From a checkpoint of a small transformer trained on Wikipedia: width 256.
Each number is 128 + 32 x the weight over its row's rms, rounded and kept within 0 to 255. Layers, rows and columns count from 0. Numbers have three digits each. The size before them is the row's rms in percent of the matrix's.

# k: layer 7 attention key, 256x256, rms 0.0853, rows 132-191, columns 64-127
# q: layer 7 attention query, 256x256, rms 0.0865, rows 133-191, columns 64-127
# v: layer 7 attention value, 256x256, rms 0.0733, rows 128-168, columns 64-127
# o: layer 7 attention output (transposed), 256x256, rms 0.0824, rows 128-167, columns 64-127
k132 110:182038145119165101072111103078191116123083177159108109185132161132083101164171126133190159107096106168145134161073129106141146087124086129149150092090154137173103145154093112090164102106139135
q133 098:129156130126109193135163164144121125103166125140167107144156094103124145110120154130104091114092139135104106141147090104128194107148129096118109111162148128184153113140134103084187167130147148
k133 100:099191067078128162091196107154113157109101159137097140140140096141157108123128114149167113142172144120171112099111122092175171158168175124143106129141136148138156102076128131098103139121154116
q134 101:115151059103179147115135139142117083139088153134145152143135137116129180163106101184147120205057167157115161166142064105162113125105106104202088163084125128138105128084111092067064135128060118
k134 103:109148144147185224147127153136095140106115092112163108140102140162087135112138122194131115107065150147104142186111167135161202102115110142117125100148082131099118101094116097138116097175193129
q135 102:114115106112154124120159125151168121132084092120128093086129094136173107093126108105125106151161093147094115160121126114163120134144089156112142150131124064081127147089138117103085095128136164
k135 102:141144145163124085100094116156183096131122164136206147154165151195096144102158123123071084099115129124119177134156062096151147081118113121104113105110166131181161126155151135053122144156149118
q136 101:131143132132139173080179111167133097131161064168113142148121071113096141085081102115101159103184149091109109114122119166111084130137126139050149177177167125146121097136165105170037134175111146
k136 100:139116139127181175145194122226123124134103169037175180148109143133169152171146084134129121073139156106108143105125190136154071147135072143091123124169129153078125077136158107133089110125113111
q137 096:133164118171150106109155110124140176143110083116087186123100137153139129121126096140166116109136157164056116088168163157187131142105209108187113115131128127101164102090106128135106212040080108
k137 100:115083156120186073073140205079065094091108124203105126122132117099186126144144146115115106138133148116092138107108225106143127096169074111151086135080177147101135131113159122116137111123161136
q138 095:135111117149165146117140117105161142122136113147157149073098181130158181177091144074167121121077104122103105123108097172161166089113115157146146080085121174151154181179127111169097081098071097
k138 094:118158119100185138119161128112125134106085180131137146103152105097193082154160177089116150142100096077124168111123111169111158155124163107096128175097126166171132127163121126124158151118093155
q139 099:185096164171113134144122157131145099135123182122082168116100118113132195062075080123095098126146180124106132072091146137141120124093122100120137158112155110160126116124117113092077111130106137
k139 102:122145143170148139166089094074157107142136141105076141141108118106096173088158131139095093070138103161094110112103138106089159122145141154106129147152134126068175129100104175075164156134186139
q140 104:058182091076125140121115129164122089097156093164117118119086170101150139168102084165189193124131143136154130114096118177091113112157128141137112123143101068171122107105139088160146138087139115
k140 105:134070158185133069109106134154108185088144130167086146134107087129136170101073123184076124152188156144152098178084177160055089148202104140068109166128153079092163168125135183129143100074102131
q141 105:128179158105118144139082117114112108131160107080154114160105128127129141176078064095111146085097142092097106059078123132190143091191070140108144094143095150138158140120180133111172091145109100
k141 105:058161148109137158133095096073091175094154115122151139111131144094134164151142191138127178121123182075113081164154144072074110134127103121133125108178149092139160070085112127128227124069181101
q142 106:096184120117143119169082129120067147114234116086126106093141163132142143133102129137133109153082119147080149104119125088125122157102151158184113150150075145112122155153112151109064077107138079
k142 105:125138094162124169199071134132058124105171129096140079078179153166152124095117091095101152099150142105146105090154143119123126135184146151126125125122159107087128122123101201150145129193136120
q143 104:103131105136145128087174130138107149135176135149096106136129125124135142170095108203091160135167126167132106096170118119116141147125099144154091119104155058121131127118124057167105078137157107
k143 101:140102140119145126128108156178090091170185127183160177145119150182161185141123097131074140088070158157120116165070071164081158095171125137193097145118230069087143148096117071098051134112149160
q144 099:105149127106141129119114062152167177020154124102153118155167094118138143158154134141110119097117130159104158143113072104134173146100157112159112098131211161119104122114186102113168112077130103
k144 092:100136158138145150100081139182123104113176089098115108190140143125056063120118147161082114146107100200060153133128107156103084095102104170129075080134188164080128137184100106166086108131163152
q145 094:133161096144133157106118092157108144163133144117115139141164174159114161204070146173102161109099174140103147103137148091091166120137096181118144113110077177186208140091075146117127102055082155
k145 097:100122161103124148143140104122133122134122152114067166126134182184103109124096163143144136163120124183146167086120106126123113109093201051120118096115211101155159113114117162122167142109129144
q146 099:160162080137131190131139136153165074131141133119126164163058134114104120167150227067112124131098123108123103124100127175087158125180118163153139169126116150104112158116051183118118141150129113
k146 095:097156084168102161097136161085185137149096163116062103182178141129116142197109123099104151186151070114096087094169159142070105133087111120106143179153115123177175138087171132153171121114135132
q147 099:072153136128134137075115181197149155115088115146144124202160109095123165103141152121158170128092101110048089125179161139123116137151153148084134151133110037141094085196151073132071130115081117
k147 094:111147104096094095089118122131172134184123154187092117081098124126125144186166128104121128100088057115095115159153176159119156162160171101149138083139191111121149103141102177136082141070130119
q148 096:119081133144092127201148116117114120093144097073097134193137082156140107116104119137090109117193147105109122116121133138007136153195079165176173149110152180147108134137149138129132179109160085
k148 099:132097125046123123111119105168130136120082126096140123131163160143133167120147162187098098096092179098152077074092131164134108099123128127217163174057160150111098139154168100076101145118127160
q149 099:127114147139168083174147100176140168138111173091145140093099146176118086163137075093141147139113139092177142124161153122153135148117174142139119124120127137116154076118173132108122113088193119
k149 100:103088121116161132133129075140147105068197147124084138068093129141141173193114148147139113115112145152085139084139160091155090148128102087158116136074111217119134163149085068099125107071147124
q150 099:089136086154062138055131078148124187154134136109139113162066059036114064111168153153117110159118093091183077140157153108135135127231108133098125166111109106078115187128112133072155103160105133
k150 107:132143120141131125161158130128107125153099100122115095128133090111117131168082136138133135144073112157114150109146072139088109090151033092137178094109108124166126109152167100100155161178107062
q151 096:100163130167124145234125028119146102132115119047157132058053123090131151133100088112087206119158119183120091141119086192155090128104096139092109106176101149176102096129164141149118141175162139
k151 094:102167198146103135124130131157139140075083112115185103105140136153099162147194142072116124063120103109168105135086152141116079113162168161103046142165115220115144117127143125086066057161079075
q152 097:160140138155139108118140134135084066081127078133145116141120124132164199136149107122127139139130137054114138100117113107157144137109090123056151127125133133159121192138127081127144140165099080
k152 100:088141113098136105082128124156166207138128151137116093154124148127110131116109110155088138111126173160199108217125110159057143134184084101101160169143093117147188168181139106116136138097138176
q153 098:178192137157172128084172107156176163108147146107120105158146178177147176089082139132118114177128144117081143163112103066168091115164068075129174102104195123136112126089113124130143136119156152
k153 102:106109137112112157116184162167136126154165164135158096141112164185107149096129114199096093171110135177167220123162129107120135098119154119135150128123195111116122169072130140109114119208108095
q154 098:085150102171193142118100097133174105100148125094120147107147163150081091113120135104155163150097122150167111103225128110133161148113129087113110097090165087086111134073146144078129130147135128
k154 096:153153202165112137103146070162124114062162146117146120116114128113113144112166088103102126132117129161123092076183143110179153162143168093207099115178179192122130121081132175053071143111080142
q155 102:160149160100167122095129079152088107072156093173181072084144147166137152125061129137113123114138141148183192134120136160127089124084144153156074122118177187107117156102108176120096123121144102
k155 103:059105153140136161093052121124132113078128146185112081164137150163150116085116126105110113140122127133141076131086124124087130175127123150138121134148116162188156113123151164130140046190130126
q156 098:150124198143200198155174149150175124120155120109141105136131078129150104091091095152125169089121139139095136143149117127118107137107115159142114088102144135094115136138126157152171147103126086
k156 106:135142176115126139103085128152084130099183132056117129128098107074174158151204137111143131175124090116111136156152129166115121130138155165116163123121104129134126172191177115120160084076164101
q157 095:141115135111143159154126112155177121091179159105164132131099113167136124130127118158157126146094087103145110180156159117046175110078078141127104072157094122047146078126122113121095141150109144
k157 096:152020115124097119072092106127147143111146111130114188102118137111167116170141130139078101140112189130142125202092137137096094099139147124093171099127108177117071155150188102118086133134200088
q158 110:091067214090131145139157083110164125092151129133143114172148141114137091079158100145136138168162092155093098175121151097150111153124152145150157182153092144075108180056182109161160172156185158
k158 105:089101122116163119123179062164145112155131154118150163146156120115083088141150080156147175094135179107134169141152142111114105122117092157158146101140099072149097213151172121170131155169145155
q159 108:097099131119124065137168188060163149109110058136101094179129115133097136130135137126141124144116126146104120146145140098085134164149097111156073198170128175104129186119121139161110133138155121
k159 105:159120122136099146186131144103100181148138132072153125074100184155113119139099168069107153203208159125122136126116126121171110107077058127103144107153159143107177113156140080120075145156093109
q160 096:112152090105144172173120114168128091078086135172158081096176158182178110117132180137144105199125119117163127110146127182114152086142093081130114124221113143110130149063115118128166142113164125
k160 101:143156152143178103137102115086169111130099233155125177120132080178109162075132136080094183137141129071070118130080081179167109143116105103164107115145115108106131068073091157113129091176176202
q161 098:137110099115129180130124179112106116117178147120112166116167153103154133188181106126118148134154097141121101196126161130179070112118115110135113124114141104088108098158148083125143097145170120
k161 097:138135104132137136164143111102102061092112117138113119072138115133095201146153096132104136154153127129147138155112106154076089145161079152067119096150126077095145076126160152133130091150147173
q162 100:059126152179106155085120151131075119129129123118123072165186129140143166086152153138119103123097078120106147172134116135124123111189115081156182124143134092127122144122053091140122089119141133
k162 105:151094106111096155138177155154104154151166119087176143174160164135136169134133100081124124140117130131135173150134111129143130125158074150115103176144181164106128144161155126079120100079161157
q163 105:105080114205095145136153134111084149179125144122115149107071143145131115065133114142123111136109144065066089064105113131099171130136155122160157136137201167109212155146105143110104119115151166
k163 099:104123115147142163150115134150067090115139155150102080146149058097156076120109218118127109133138166116113179096206116105106161114129165094145098114081121133105185148135191081187166131117137207
q164 101:093115137157135077141171084128117114144142173127022115090074103166118166183153143163134139168159185110136075111136080108092153112132166161118160094098107153166149189145154146071167146149155134
k164 100:181144143108111112134097118140121172122131175149100144097139178098124089117144090151146126106118137197138125139138126151112076141096139115189081126083085148131221141132160108197165091086150110
q165 097:087096153136057091115157106101130106099176092126107143133139128172142144079090119128136075171151081147098131128084131100173133172081134156106121160107082127152156096066154160144111143114149108
k165 098:095108095155140137099079088124118097075146126120127127165131152090136145099127128091133100118174129143131155085154186166120066170157155130199145112087135205127122105103142151133229186144175166
q166 101:165143144116129138152115119176171149118099155075103128149133144133149103209131062142162201131140137157178191183143118152096101156122045147140145184197138089119069118094088149117133107186113158
k166 101:163090170191087177181106120150109134094166171170079117094136101150107148162154076069122181150088192123112146196159150146087150083084080099123111145148209097156055113104151138122089138100113116
q167 095:036152128137090162066140146153148127119129099114116153154090116153086137103139066168112121118067105079173098174130090092208150152081177212149121069144147162141153155131094135142116121090093138
k167 098:127064124161087123126163135127087145181132057094161175101162073141185087132138126155167081177147111109132157109147129070179127121096129176117099118177081074128137138095083131130176151113136080
q168 099:086051171127107145151153161054124126108144144104179138148094077076134145057165163123120119135100115096090144149127135101133140136151071119178172084185123145127158124072165085104092159102081117
k168 102:103098173150131133098085108100075145129063188138103141138132106052126138162164149218092093108123133125097163052117113088136133135158149104099159125151111165102112196137105079131089088089154154
q169 102:107182135198115156215113183110167118120092158130136109106121129196104134118096137176115172152143138097143154125123170200117124230150121138103161101114087124106104084167125122168143165173055180
k169 103:133182129143056108180176151140138119110079154120152146153142120113168074127135135147068131098138082098110113143115159146091166154120165179136132058114132159172125050114096165131100131171125146
q170 097:105135129140150194166129116074056098109127094125171149120156125106108111121168134118133147081107107108099071113174152125089165101172170107053170099104133112108107135110187132193138097138147082
k170 098:155110128143175100155123135197090116139071130083115092139082145140153169198161205092126133119124117107140101127114158128133150119133173136164134083123087158125100132171130091148128118082143079
q171 103:128129098122113155075124164068139146133123138135100141134136202082115123126179152135163156110118089164127172116188138112102105076068158083139116137151150098075144104129081182129156128108175161
k171 105:140092181158103176116095196090160087176083156129138166154121157092139187176141124150148146110137125117092150153097101203105152118123101112200052146106110151090074160122121189116078113083135128
q172 103:153125126088114135093145113141100116147135144128141188133111174095156084162102185120119161136127162136096105147127114109186103134164131185123177113135126173092102192091212083218064177089159166
k172 100:152166131124147130127173161164144102162150121137123162141074154129125118119148124148096190130141103102093165152132120131157154081155101124115111148118089151092136198148077135132114084118074170
q173 094:169149058131114157075157151080153123138137107168051216123148129166104158183076083141135169147141150172144127100227129115111072162131138144084087107124115113122107099127145134130157111091134186
k173 097:158128077145077108087098169125139107177113115119098146141158079057161089092144161070149136128123139120146105114105145151131065081120133144107077108112101120159118143104093158128142086142100111
q174 101:146110109155112139147083139096180120146174153106089167116152152141155127066168140148117152151127097064147104153147099073111140123152118137193113125127111079128121154112110129132143146103110143
k174 101:202104084143153169124147108174150117170141148129158136127124096086135089056096046157115170136123100142118141062094169133113160175111148141157098067126147123169115117137112124179131173139106132
q175 104:144137120118169130144129076175119099163207112104110107105154169148148159141121095143093187153077176095183113190108155111172156163127147161185162143128071138140138119191159151119140101126090162
k175 106:087119042159137185189090133109134132102155179120122095146121081109166117146154098174114125178126188145119098118118132113186080109175179170146140175155147137144208124077120167138094138096135115
q176 098:055124114140149083109160157124106112096121102125131124101111196110103076109168093142087154145138131119122126119164083110144106082157060131137145113161173121065137150093104134087133110131127156
k176 100:127143125181156054151113140131114140134105111113147121113130135066154099170158130175184201109150138048147161137162155132099148121133111129136187185170132104099095083157099062160132144159153128
q177 105:129117157171145131138137093104140159149123119171103144111194066160164186180145103157172088153190058078130130103094173087164138124135101123177142132094097141176115110161106134152140214111091105
k177 104:067131154129080158172117104160130127168080097132187139122156102151096128110174116153122130138159100159126107180098172113111136144092089074097054134081171133142116137124157155112159166131104154
q178 091:135094109086064085133109150141136079126115159129107141128175122090093159164217086119102110072171080140144140153149109096085126183114185050126133129076132088096171141160125121159085133126105133
k178 094:184073100121191064156063147144145125053148130137134149076120165066104138107164149155157087106111137117112097130140108189215131134163126098197148114117145072110049160120114119142133167078069130
q179 111:147109042100161078139201135062154178145140111124177082188078107109138097129093112122156132090164114150107093175130128146128157145138110096177129153196107085147120146114149160165150154156158130
k179 104:113111165111126151142093191140180115136085126148076101162078104193088148165126106126138114138106111148152124192132124090095144131147111140130160167102132078156151103118189124162098197174126147
q180 102:140178086068155161183129135111078154111116111094126116079047114104181137153150126117134128148129196073140178101110123157151120155127101167140121184116065145158141105201112148153168101158147122
k180 106:079160120183165154148155111098180139078115119088137160123128106105178118115122122147152133107157164108141144123100145149079178135141101110094099149109159094161140128137166144074155126156123097
q181 100:134115106130163134114058164108191077128153155129113173118129109124083137081141129104120133173099111133173090145095100141117164135185091120120143085121147143136171207124062127120137094152152155
k181 102:136082103109097130142143159147142149120166107171158075167117137099137097172135154152079097148080152110077173175107109090179117131116144131116104166109107103138146165169131145099125159100103150
q182 100:164075173114151128170119099178102107129114160115130124109142094115114122163127110151166191118153110115093150153130181086071143108146157060140108133116099057162103162135097140157139100145140059
k182 107:050120132169088151183057141132113099108124076205124109132097109086106099124176134141146157122099142114163111133165147152142147100119122126149105111125167120130066115104123171192097119119137115
q183 099:074094139107140115143164152085140122145063112082140078115103116165138134169098129084186107132122135118121119153202121162140138193151119117048129145139107137115096169160162127138141136063111138
k183 097:094108112133105074123104099106129120126123147171128098135032090149110157134197107111172085084110116129063107159106166179115180100102127149115127127132092076104133148206177123110063143094095144
q184 103:163092133117142094101152126139209110115108118080101112142131133151082096130106167094120139173170113140090064154078180118084109127187129130132130086103097130169129132183091171165141131101147154
k184 104:154115103097122140120139142101145129128114185187200195105107102071131133120115107080128158097136111141107107143203171158090085097128150187124155094120151207118129122156034100153127125148066147
q185 097:086150098122171145097126140185120097064150152124130142145134144110152104151125118108119123102144095191136093107141123170130123146154114144103103135083121168160086087153096173121130132144160153
k185 095:180159091173142138075071132079116113157165093138138125140161103154184118176104143096089102109210130174165092153115132117156195157179157092094075085111118155081168143140141146101098133130134117
q186 099:128134108147074132111131093128097099125203143109098181143125093130123099165110142136152145109162117108081148095109047148181094146042184118149122172145180142082139150131157174087111163079137115
k186 099:135113190139142171197110086116142101135140104135086090104171149127162129122129143147096141083134159096192096089136125130146123104111124133103147142178111138101169151140159166107140152129065122
q187 098:150157083158165099133129112132124120191111137137107124095092110116140186101178182105153150145191146125193093161173128144114106116142111189064106096114091113156062159090114148044113130136168106
k187 103:149135125156121071138100116116104128148141092137142115183146091130181192164146146110148098149122078133178081144049127204089140191134152139119112145104194152176158089087191079109107168146140140
q188 098:130151183103106159181137161137080166120104171144173149090101128152147151156109130096144143150081130111086140102124168096113138130086191187125121090095114089198081134208077144127103102146138142
k188 099:083115104177098160169099148111068161126081140144120160151164129131159106106175144141130126173117100142134118077154184152064152175141128033115100127184034169125191072139136195108136127135184141
q189 102:094109081135155107114141110105171145071118073159127128111135157106091143155111173159137080152150155147156114160119135117107110158153149186098120171179129147108143154168109174096108114095128151
k189 103:170072130108139105150119159119162117163114164140197128136100138092090151121089182089131089134111140147131179096167122156110171156053154119069138122152118154189056155179176043130095148150169170
q190 098:116113154085073148101168136122098184071150137144150147116116186163095125057131109107100091084119173110172137126100116074161120097157126133106050137129112158126196132103137142127082129120117143
k190 094:088161106183116107099169180185118122128124153174164153223118084124184147136131149105130121043115055143107141112075115155147124068170131090130076124151092136139091135084112100133164119109094042
q191 108:183134111134116126147120117215116131148091113120107105128115055064095138156118076131132111107107169166126103103108143141110121081136075110133121144178024159151095105156148141085101072163155157
k191 104:151146074160164156102093116102129138121061114085081140087127160093160150149097110098100115136129134104173084143199115145122066130174048140157065108148142049146170118092112143130132103077171142
v128 100:160146110109140130132102151133171114124083126085150135050063156055100085147116137096161109145073112150144120130081108154128168128110114098104143151087140139147134142114104071112101165115129128
o128 106:141118155115077123137048097115138137141126188151127099112148116114147087103154099148041117134152111128121119128152134119070125183127104148140114090145141108149163185150094141119158160157183141
v129 096:131107120126118141157190145112157087154131086077130112170171116127137129123095089200104158196191152158124091106143141130172087092111074082082110195117123106150126158127165155116135116090185120
o129 099:098157165124174130111115137159096129115146133076156095128130124159188110128072151109146098114114101084075153082201161116133220136188101123080126102161113089098090073124098119154136197142111096
v130 098:126200148139117102105155077136119066124080194166178184090079099179192124113119141107129127171144107135120113098131155091192124069104119110122130090074147062169123121096106104115178138133067102
o130 097:155133109155148148148100183189115089145195104168103169112138145122075133115110113113147089084138118170239083168140140166162144153098095089087135142176119203079138086144087163160104154173124127
v131 095:136109172134135167137145132107168097126162136120157170135131137138130136112100109130107134168172087099187153093079159097071110180090150113108099152126112055114118114148110109122088127131200116
o131 101:123179111142110145106149128139111122110133094159162122157127104162125156160090177166070137129151136169135166110152089158157122166169126088089170097074122061096121146087206082146111096093117132
v132 100:075103150168109144132164165130114205151125088102109118144175124084109175138096110140082099120138113094108151169169098129097108154155055113094129101137118169061146173074058168138118127113116133
o132 103:149155095140082166110166165176144121135113131180070151158106129140182152087109100147164187162140142084122160089084126139092139139090167199092102125084064089227164116158144138096179146139086123
v133 101:170171154176112139124108097156142077160179108105169099134126159163115116153086106156143117117102122130143150111121127104153144110137080045119076176144098176169124133146125132109109093168127109
o133 104:111122118131078095133080183146088169187102144179103171159115084089107096159160133102142085073086112131156139161155100158070123139126152086109152096102156127110133141120126142142111168139082176
v134 095:126147171119095178104119126135076145127124102058112109085145161160113103142103137081224120117065119128074035098089124130144171169186134167141177128126187127122167089162110162116085140119149150
o134 096:138117101144110124129137151099174115124191149130080140151104122142103123103126118100128074186122147108151093214110123093046098101131120156166141100154109120137128153040171071164094089141131117
v135 098:132102105109083115086176114181103164158137153107074091151129112132164082153092157155098116108085141174146143104112173153117102094107110153191144137147062136133140074107124125182128096126081081
o135 094:225108092168141147117101171118135111105092158122106139168143095131155144087101108132101127145117131076148109070160094086115175126123142076099136144175184148169109101087134150093139153121157070
v136 095:095078168152126161177151146132099117157161138117113124117178140157114177121114134109130139104140124114124123157151119144137109121092086129074127200132145155137149168104074073088156139135139182
o136 096:121115182082167125110144126139116101136102131097152145132131143082160152117190078144137173159163160124041139150063136184118159125125151120108130128124148081207159115132122145128109158149115075
v137 088:141124163153083116104104074068175106120175161125109103099088096146110170149111204097084126143104105093146126147049106115075189069148165095128105080103107107136139108175086150106092113143111083
o137 095:120124145159200145142095119114156108102157140132133119116151150088125078112109085165100122204134146172125111068109102128153099114125165133104098119130176107055134119121172115117123092133138133
v138 091:150123084128165076104179148116130173075102118211221139092139096096132153091117116145105161112065090157106135152170092136135129115147140179100082118117160127128133151138068118137122070092102164
o138 094:141157138137108063115110152166109056119104153122188131133166146162126152090075120110155133140121154138143170112063089133202123194119133123182168164132187185109097112138152147099110149131098109
v139 092:090111137139106144159179154116139098142109143124132163100139156162104141112136078129070126140177137164167070075134096079077165121103105157157104107153120132137131132153108127083118098198123151
o139 093:158110115145191112087133131123149124146146133138106114142125092129144150104148112152136167116119115100071152164098113153074124119209198104139152138171139136159145196150118054175133118066078151
v140 098:055171121136121201180116145160156113108126105095123137117157148118103089168185113173163102188147174107160084081128065139148102157115078134109147150085163092184105124116094135162153133099163170
o140 100:107126126136145153151153111132074132159172124109154052109087068144134130122090123125144139089122099126152104143063142151109150171153138094126134096175126160133212170172126118129125079140140158
v141 099:127119108131153135122157132164085131094114120144134147117135135141102164131108093110135130139184176130123099084120134134133062174149135145160079162112111065111096148137145117116153072099064183
o141 099:071139122116133142166127027090168125109051100086146081128130131097109081071127136198117137106173094127045065121150138183148181092163130128076158117105094129099160030134149097163123117112117129
v142 100:132141096139093129106129099090108149112126193158163159105106076148202120098081161087068078127155098123163129159155090142128106094123230132182099159094099148109150159136141152121151158118182183
o142 102:153110106140115067023118169157167102144079132094105117115129147116091130122095163089083162094070100148099145110075131113126144144137050042065109149119148176152110127074112091123137117099151123
v143 092:078116168150081160172122122166189075112148175101149142100088134114125131164126169132147091142147167047088142107129089140158081083139067105108105126192145145152115130116111078156098156132146173
o143 099:163124115124126141202106116121081141100108103131105063157152217116130106159203152191060126125098126086135142098151120104057108096191155114160143158072144118074108175148149130120151110149133107
v144 093:133158123074155079109164089067134143071168151068190089132113123162135112104107129137120113126117100180100168151083110138154113123157138077142131140124142123123192096123080100111101102133086149
o144 091:114182132148089083151113116126166126121098186104077144111116128147113109103132154114139125167130153045156114085077113209094143118168142146143125130139157231115128128089128188148175155159117139
v145 104:117134198193141156127152099062148203058144117163129162106076149089137150156141145109120056112063149110087099181101164130180154191130140130167095094147127109139167161160075136093147163109119115
o145 104:149161145084140091119096166189161097146147153153092082115144121154121186134134111183125164180133078115140078117139132075071111075159089154101139075224131131122161137118118099122182050205186162
v146 098:147144121131146116098114157131192087149114117155170102085135081158126169117096140116110126134123061103093125119156167050188129151117134094135091149124069128096156189153140149164113150109168128
o146 099:147135082128126133107141141102143109107148112118161193115097179132098110097124209142123074134058113173137141118106114128086166111127188199069109082142106121127070136169158152090111118138085104
v147 093:151157162128126078109134159123124186083121105119133096074110149115083112124125115095116170122113139125139087121081132121140168114045136106158142111105112123145165117176132138092184146136160175
o147 098:101144111128135178096099118118089125159161126101129175132167124134115209145090121136109194113180079115116094169146140098146099080163147116119064158133112175159165130082113082145099084073142133
v148 097:110117114151081151109116167127120125139185105129119104119114097137136036137174126178184175152137107115118147048085070117149139091175138145157142181138119112075143122110123142158153098174148162
o148 095:029178178086126121120152138183146117147136137140144131116123205051157167108160167136147113126159135092158095172142105145104119123106124140147152089073126169163145077122086087105166201106121111
v149 099:109102095118183166124153153175125127148159129123129109125127161138101100103180143146197108137126127123103143146112129083094090121126075179036148147166133088148086133110062100122161119077112180
o149 100:109167196157106110173177110116145160120076105169115143154172152170110104157095120114137167099130115049093119135096110182110146155072156179132135063094086116128123141136125122108094135136122105
v150 101:138081124088114138080092143134174172118122104166098169153109102104168105179130162163107127091180091130134109125112087096133134131110094144128062044128149111122139118137122175157126125143143151
o150 104:115183073112146034109129125142151089129177117140184094117058143137076141089098142062117172145087167190155102127090114092140157128115120102162120107143140140174136150143183107093116118167128102
v151 095:117141054132080151138086063108101163117136134107183106181048172155170131085175087148066103114137112108128068190108137153174122122141115104126215139077097160109102100091134123149123114161133146
o151 102:183145143112190078189106126119144088110191131113119158097124128092116132102070157116145149155115085179112129112133164145105137144129116138124129146128163113131146119176068176119119127136081114
v152 094:162177132163066110090098153142112169082144210151130141139104080099160143138148094134152129098110186203146077126141145147074152107189155130131126149090163152122141117112132064121113078142162086
o152 096:109150113158165153116164125111118176183145108143103173093187170145132172137169125107106129168102069127096088075127103119141050118150084085123113093070110099111126106156072128108115119107119160
v153 090:169150131113096137105088081096133116176104131154221097147167149175162112168094096103175141138105145163095108080122134126155112163138113155122108097163092179157079125138081120102161126130174072
o153 091:126146047096082129160124150125171120166110141071097180117151091122121158150124134096146142127049097125149101118116142107076127130150128124112072114120115082078116088158119079102098157163104143
v154 093:185146115109148187150110118113115111109112137144103134116080077107165124133090147166144130149149092142087157080143134144126132207129113198104098170148039129103095114123104120180126101148088082
o154 099:093116165091113113110169079163158076117093096136199081205144081129076162130182139103142173158125103091156124157123067137118139073099218092134108073086152104205108129133156139092113153109141103
v155 103:141088115105102141128109137077105106117073133120191111109150113115119152115154124155119138178157135156116113156116087086089141071104079154158085025143080184108129111175191093089184079068131086
o155 104:196151087140133118166122143117130117119077171109179069140121088100137128189124115072053107121126142132155094107139094163103081092175123089126127180137152140113149144121094113112062151130092157
v156 102:110129140182096154083073106145155175132140155182099176139142214128129145143144120168127150095115126089128110086093123150099118120121132137166078131118166173075178073171135145091141166140114134
o156 103:139127103108168114096079166119116123100161142135133111127160114157143109112128150111130122071129082110143125189101142107132109158148139110101119111145108128159155151135116058144151129109144073
v157 096:126189115185096117133117156125148124080101158115141090111120140109153162110113140149142143155125144139166122043134125079128084112130136096132127118169095135105131070100125143137122090080125150
o157 103:111132127203197129120160057175101134118107108127122121128108164146120068129160138103121150056098099131162102201177155122150114121148140163145197117170121177108102157114126131174140194123090114
v158 091:137084157104149177181118129090096154176151155132097166149155137194181145147100163137095103144186140109140108148147178112177115119155163093092145131138173140107092143095073203126119121064120147
o158 092:141160120153177056127092106132133117103115107143136112059080113163123161145141106067118131104097100127143108115117156144095099096097079165088182103145113135096079109170136048127089172131078098
v159 096:160093037161160148148081129168114077074129109190096119128121168153133173118069120172131145107092150131106104099124117148147112094147067129130187132139129147178164119167158142124114065122117138
o159 100:114113140055092174086143135066153155089155132169173136191144107115136123131130098124152100119159051159176100116125170135130149147124164103141086145150138173134124114064135152105144136126105095
v160 096:168124112088120114083074119118139164115126145083064152167129129107076126088086171082161137134140125078182134154124122183168102211162129102091135095146140153100107105141121114193073123177179127
o160 101:066107165127171123120130111180162130160175150127167131159067125128129128121136130125071107080073140108150161123097080081083093098150143170183144149117162094179091123168144078144127162158114088
v161 097:177138087138155207095101154127134118099093170102151148095120149115088116146130195115099128137168165146103126115139137119173128130137108186104154079118119107114113130088165124170104118102131088
o161 098:117150092145126148094164076121174179102093145153151159125116128111160094097101159127150128117112054140169111111175067087112091126092101144149046157154145156142113189127108143079129093138121194
v162 101:118179126132201119125228119099143128169113150132145091144145114245180114095152126114138186092124104160116120128132170159120098095094154089135053088152115148147094149108115091119136098099105183
o162 106:126144118119134147129099153165108131101116113134134125181136150077093096138096182084123077120063103152108166149114122177118147174135083108186140142173171111086105123114121154114105142104087101
v163 098:132160137188132112132157112099145168104123153125136153144141132136167121074171158119167158094178148100205144123122118165145112090121135152139166111139133094064086059106124115119187144084140129
o163 106:098153149059146120173128132105198118119130094129159104117148174121118123074109179156138096095093147143143119179149155099172153156111090121068123197131092147097166169111109117136114122147138137
v164 095:108165149126124143157099166116147122125140138125106107208095144136168073078130055164106137164118143143134120115094140118128170072120168072064120163139083113106140159126163164177078199099119142
o164 097:104136159130153145136219185145146150115168126136176157151097145132141109142161180118089097162125151119143127153154116141126156139150131143071189127126114085167129133123158155115142126094060125
v165 097:168146139118154189169097149143144139120131126073141159112087115160067173166162141188082133131120173137145136152119135119200087160153111109085105173116111159128058127107138152159136141156159116
o165 095:137115128133066121080134118140127090077113105157164110160135125157128103161129097138077160122156168089177132075153143176073119146141151093076090062137147077080113168148116143115173120130145136
v166 092:178100119063130183134094114134088110105100131104118125087109124186165113157136135120157163137126088094115154153138113171101135128103112141101134090164151170064107146157148158106161191144106131
o166 096:070170154122089052114121137080119132068146117150196127133096098059146123116193114110142167085066194090126110157082106094107145148122169116105102134146113135108115159103079142100113115150154169
v167 097:109094121128082097123107161100150136137124162130134142170045066093133101124147109139182111125139107123150138178103130085184100173154056166187128082149136089105118119117100099080126102187104156
o167 091:146112156112115138122134149095141141204127132126139096139166176134113136148110123134081182157100145175166146098124113135163095125134191137136124161107122088150155128092146100121166074121138103
v168 094:056093150173203156095138134175103116160045134114141071105161139132134183098118132163081129145142095161138178136117114141136115101138129127183106132141169134154153088190142162123104120160086161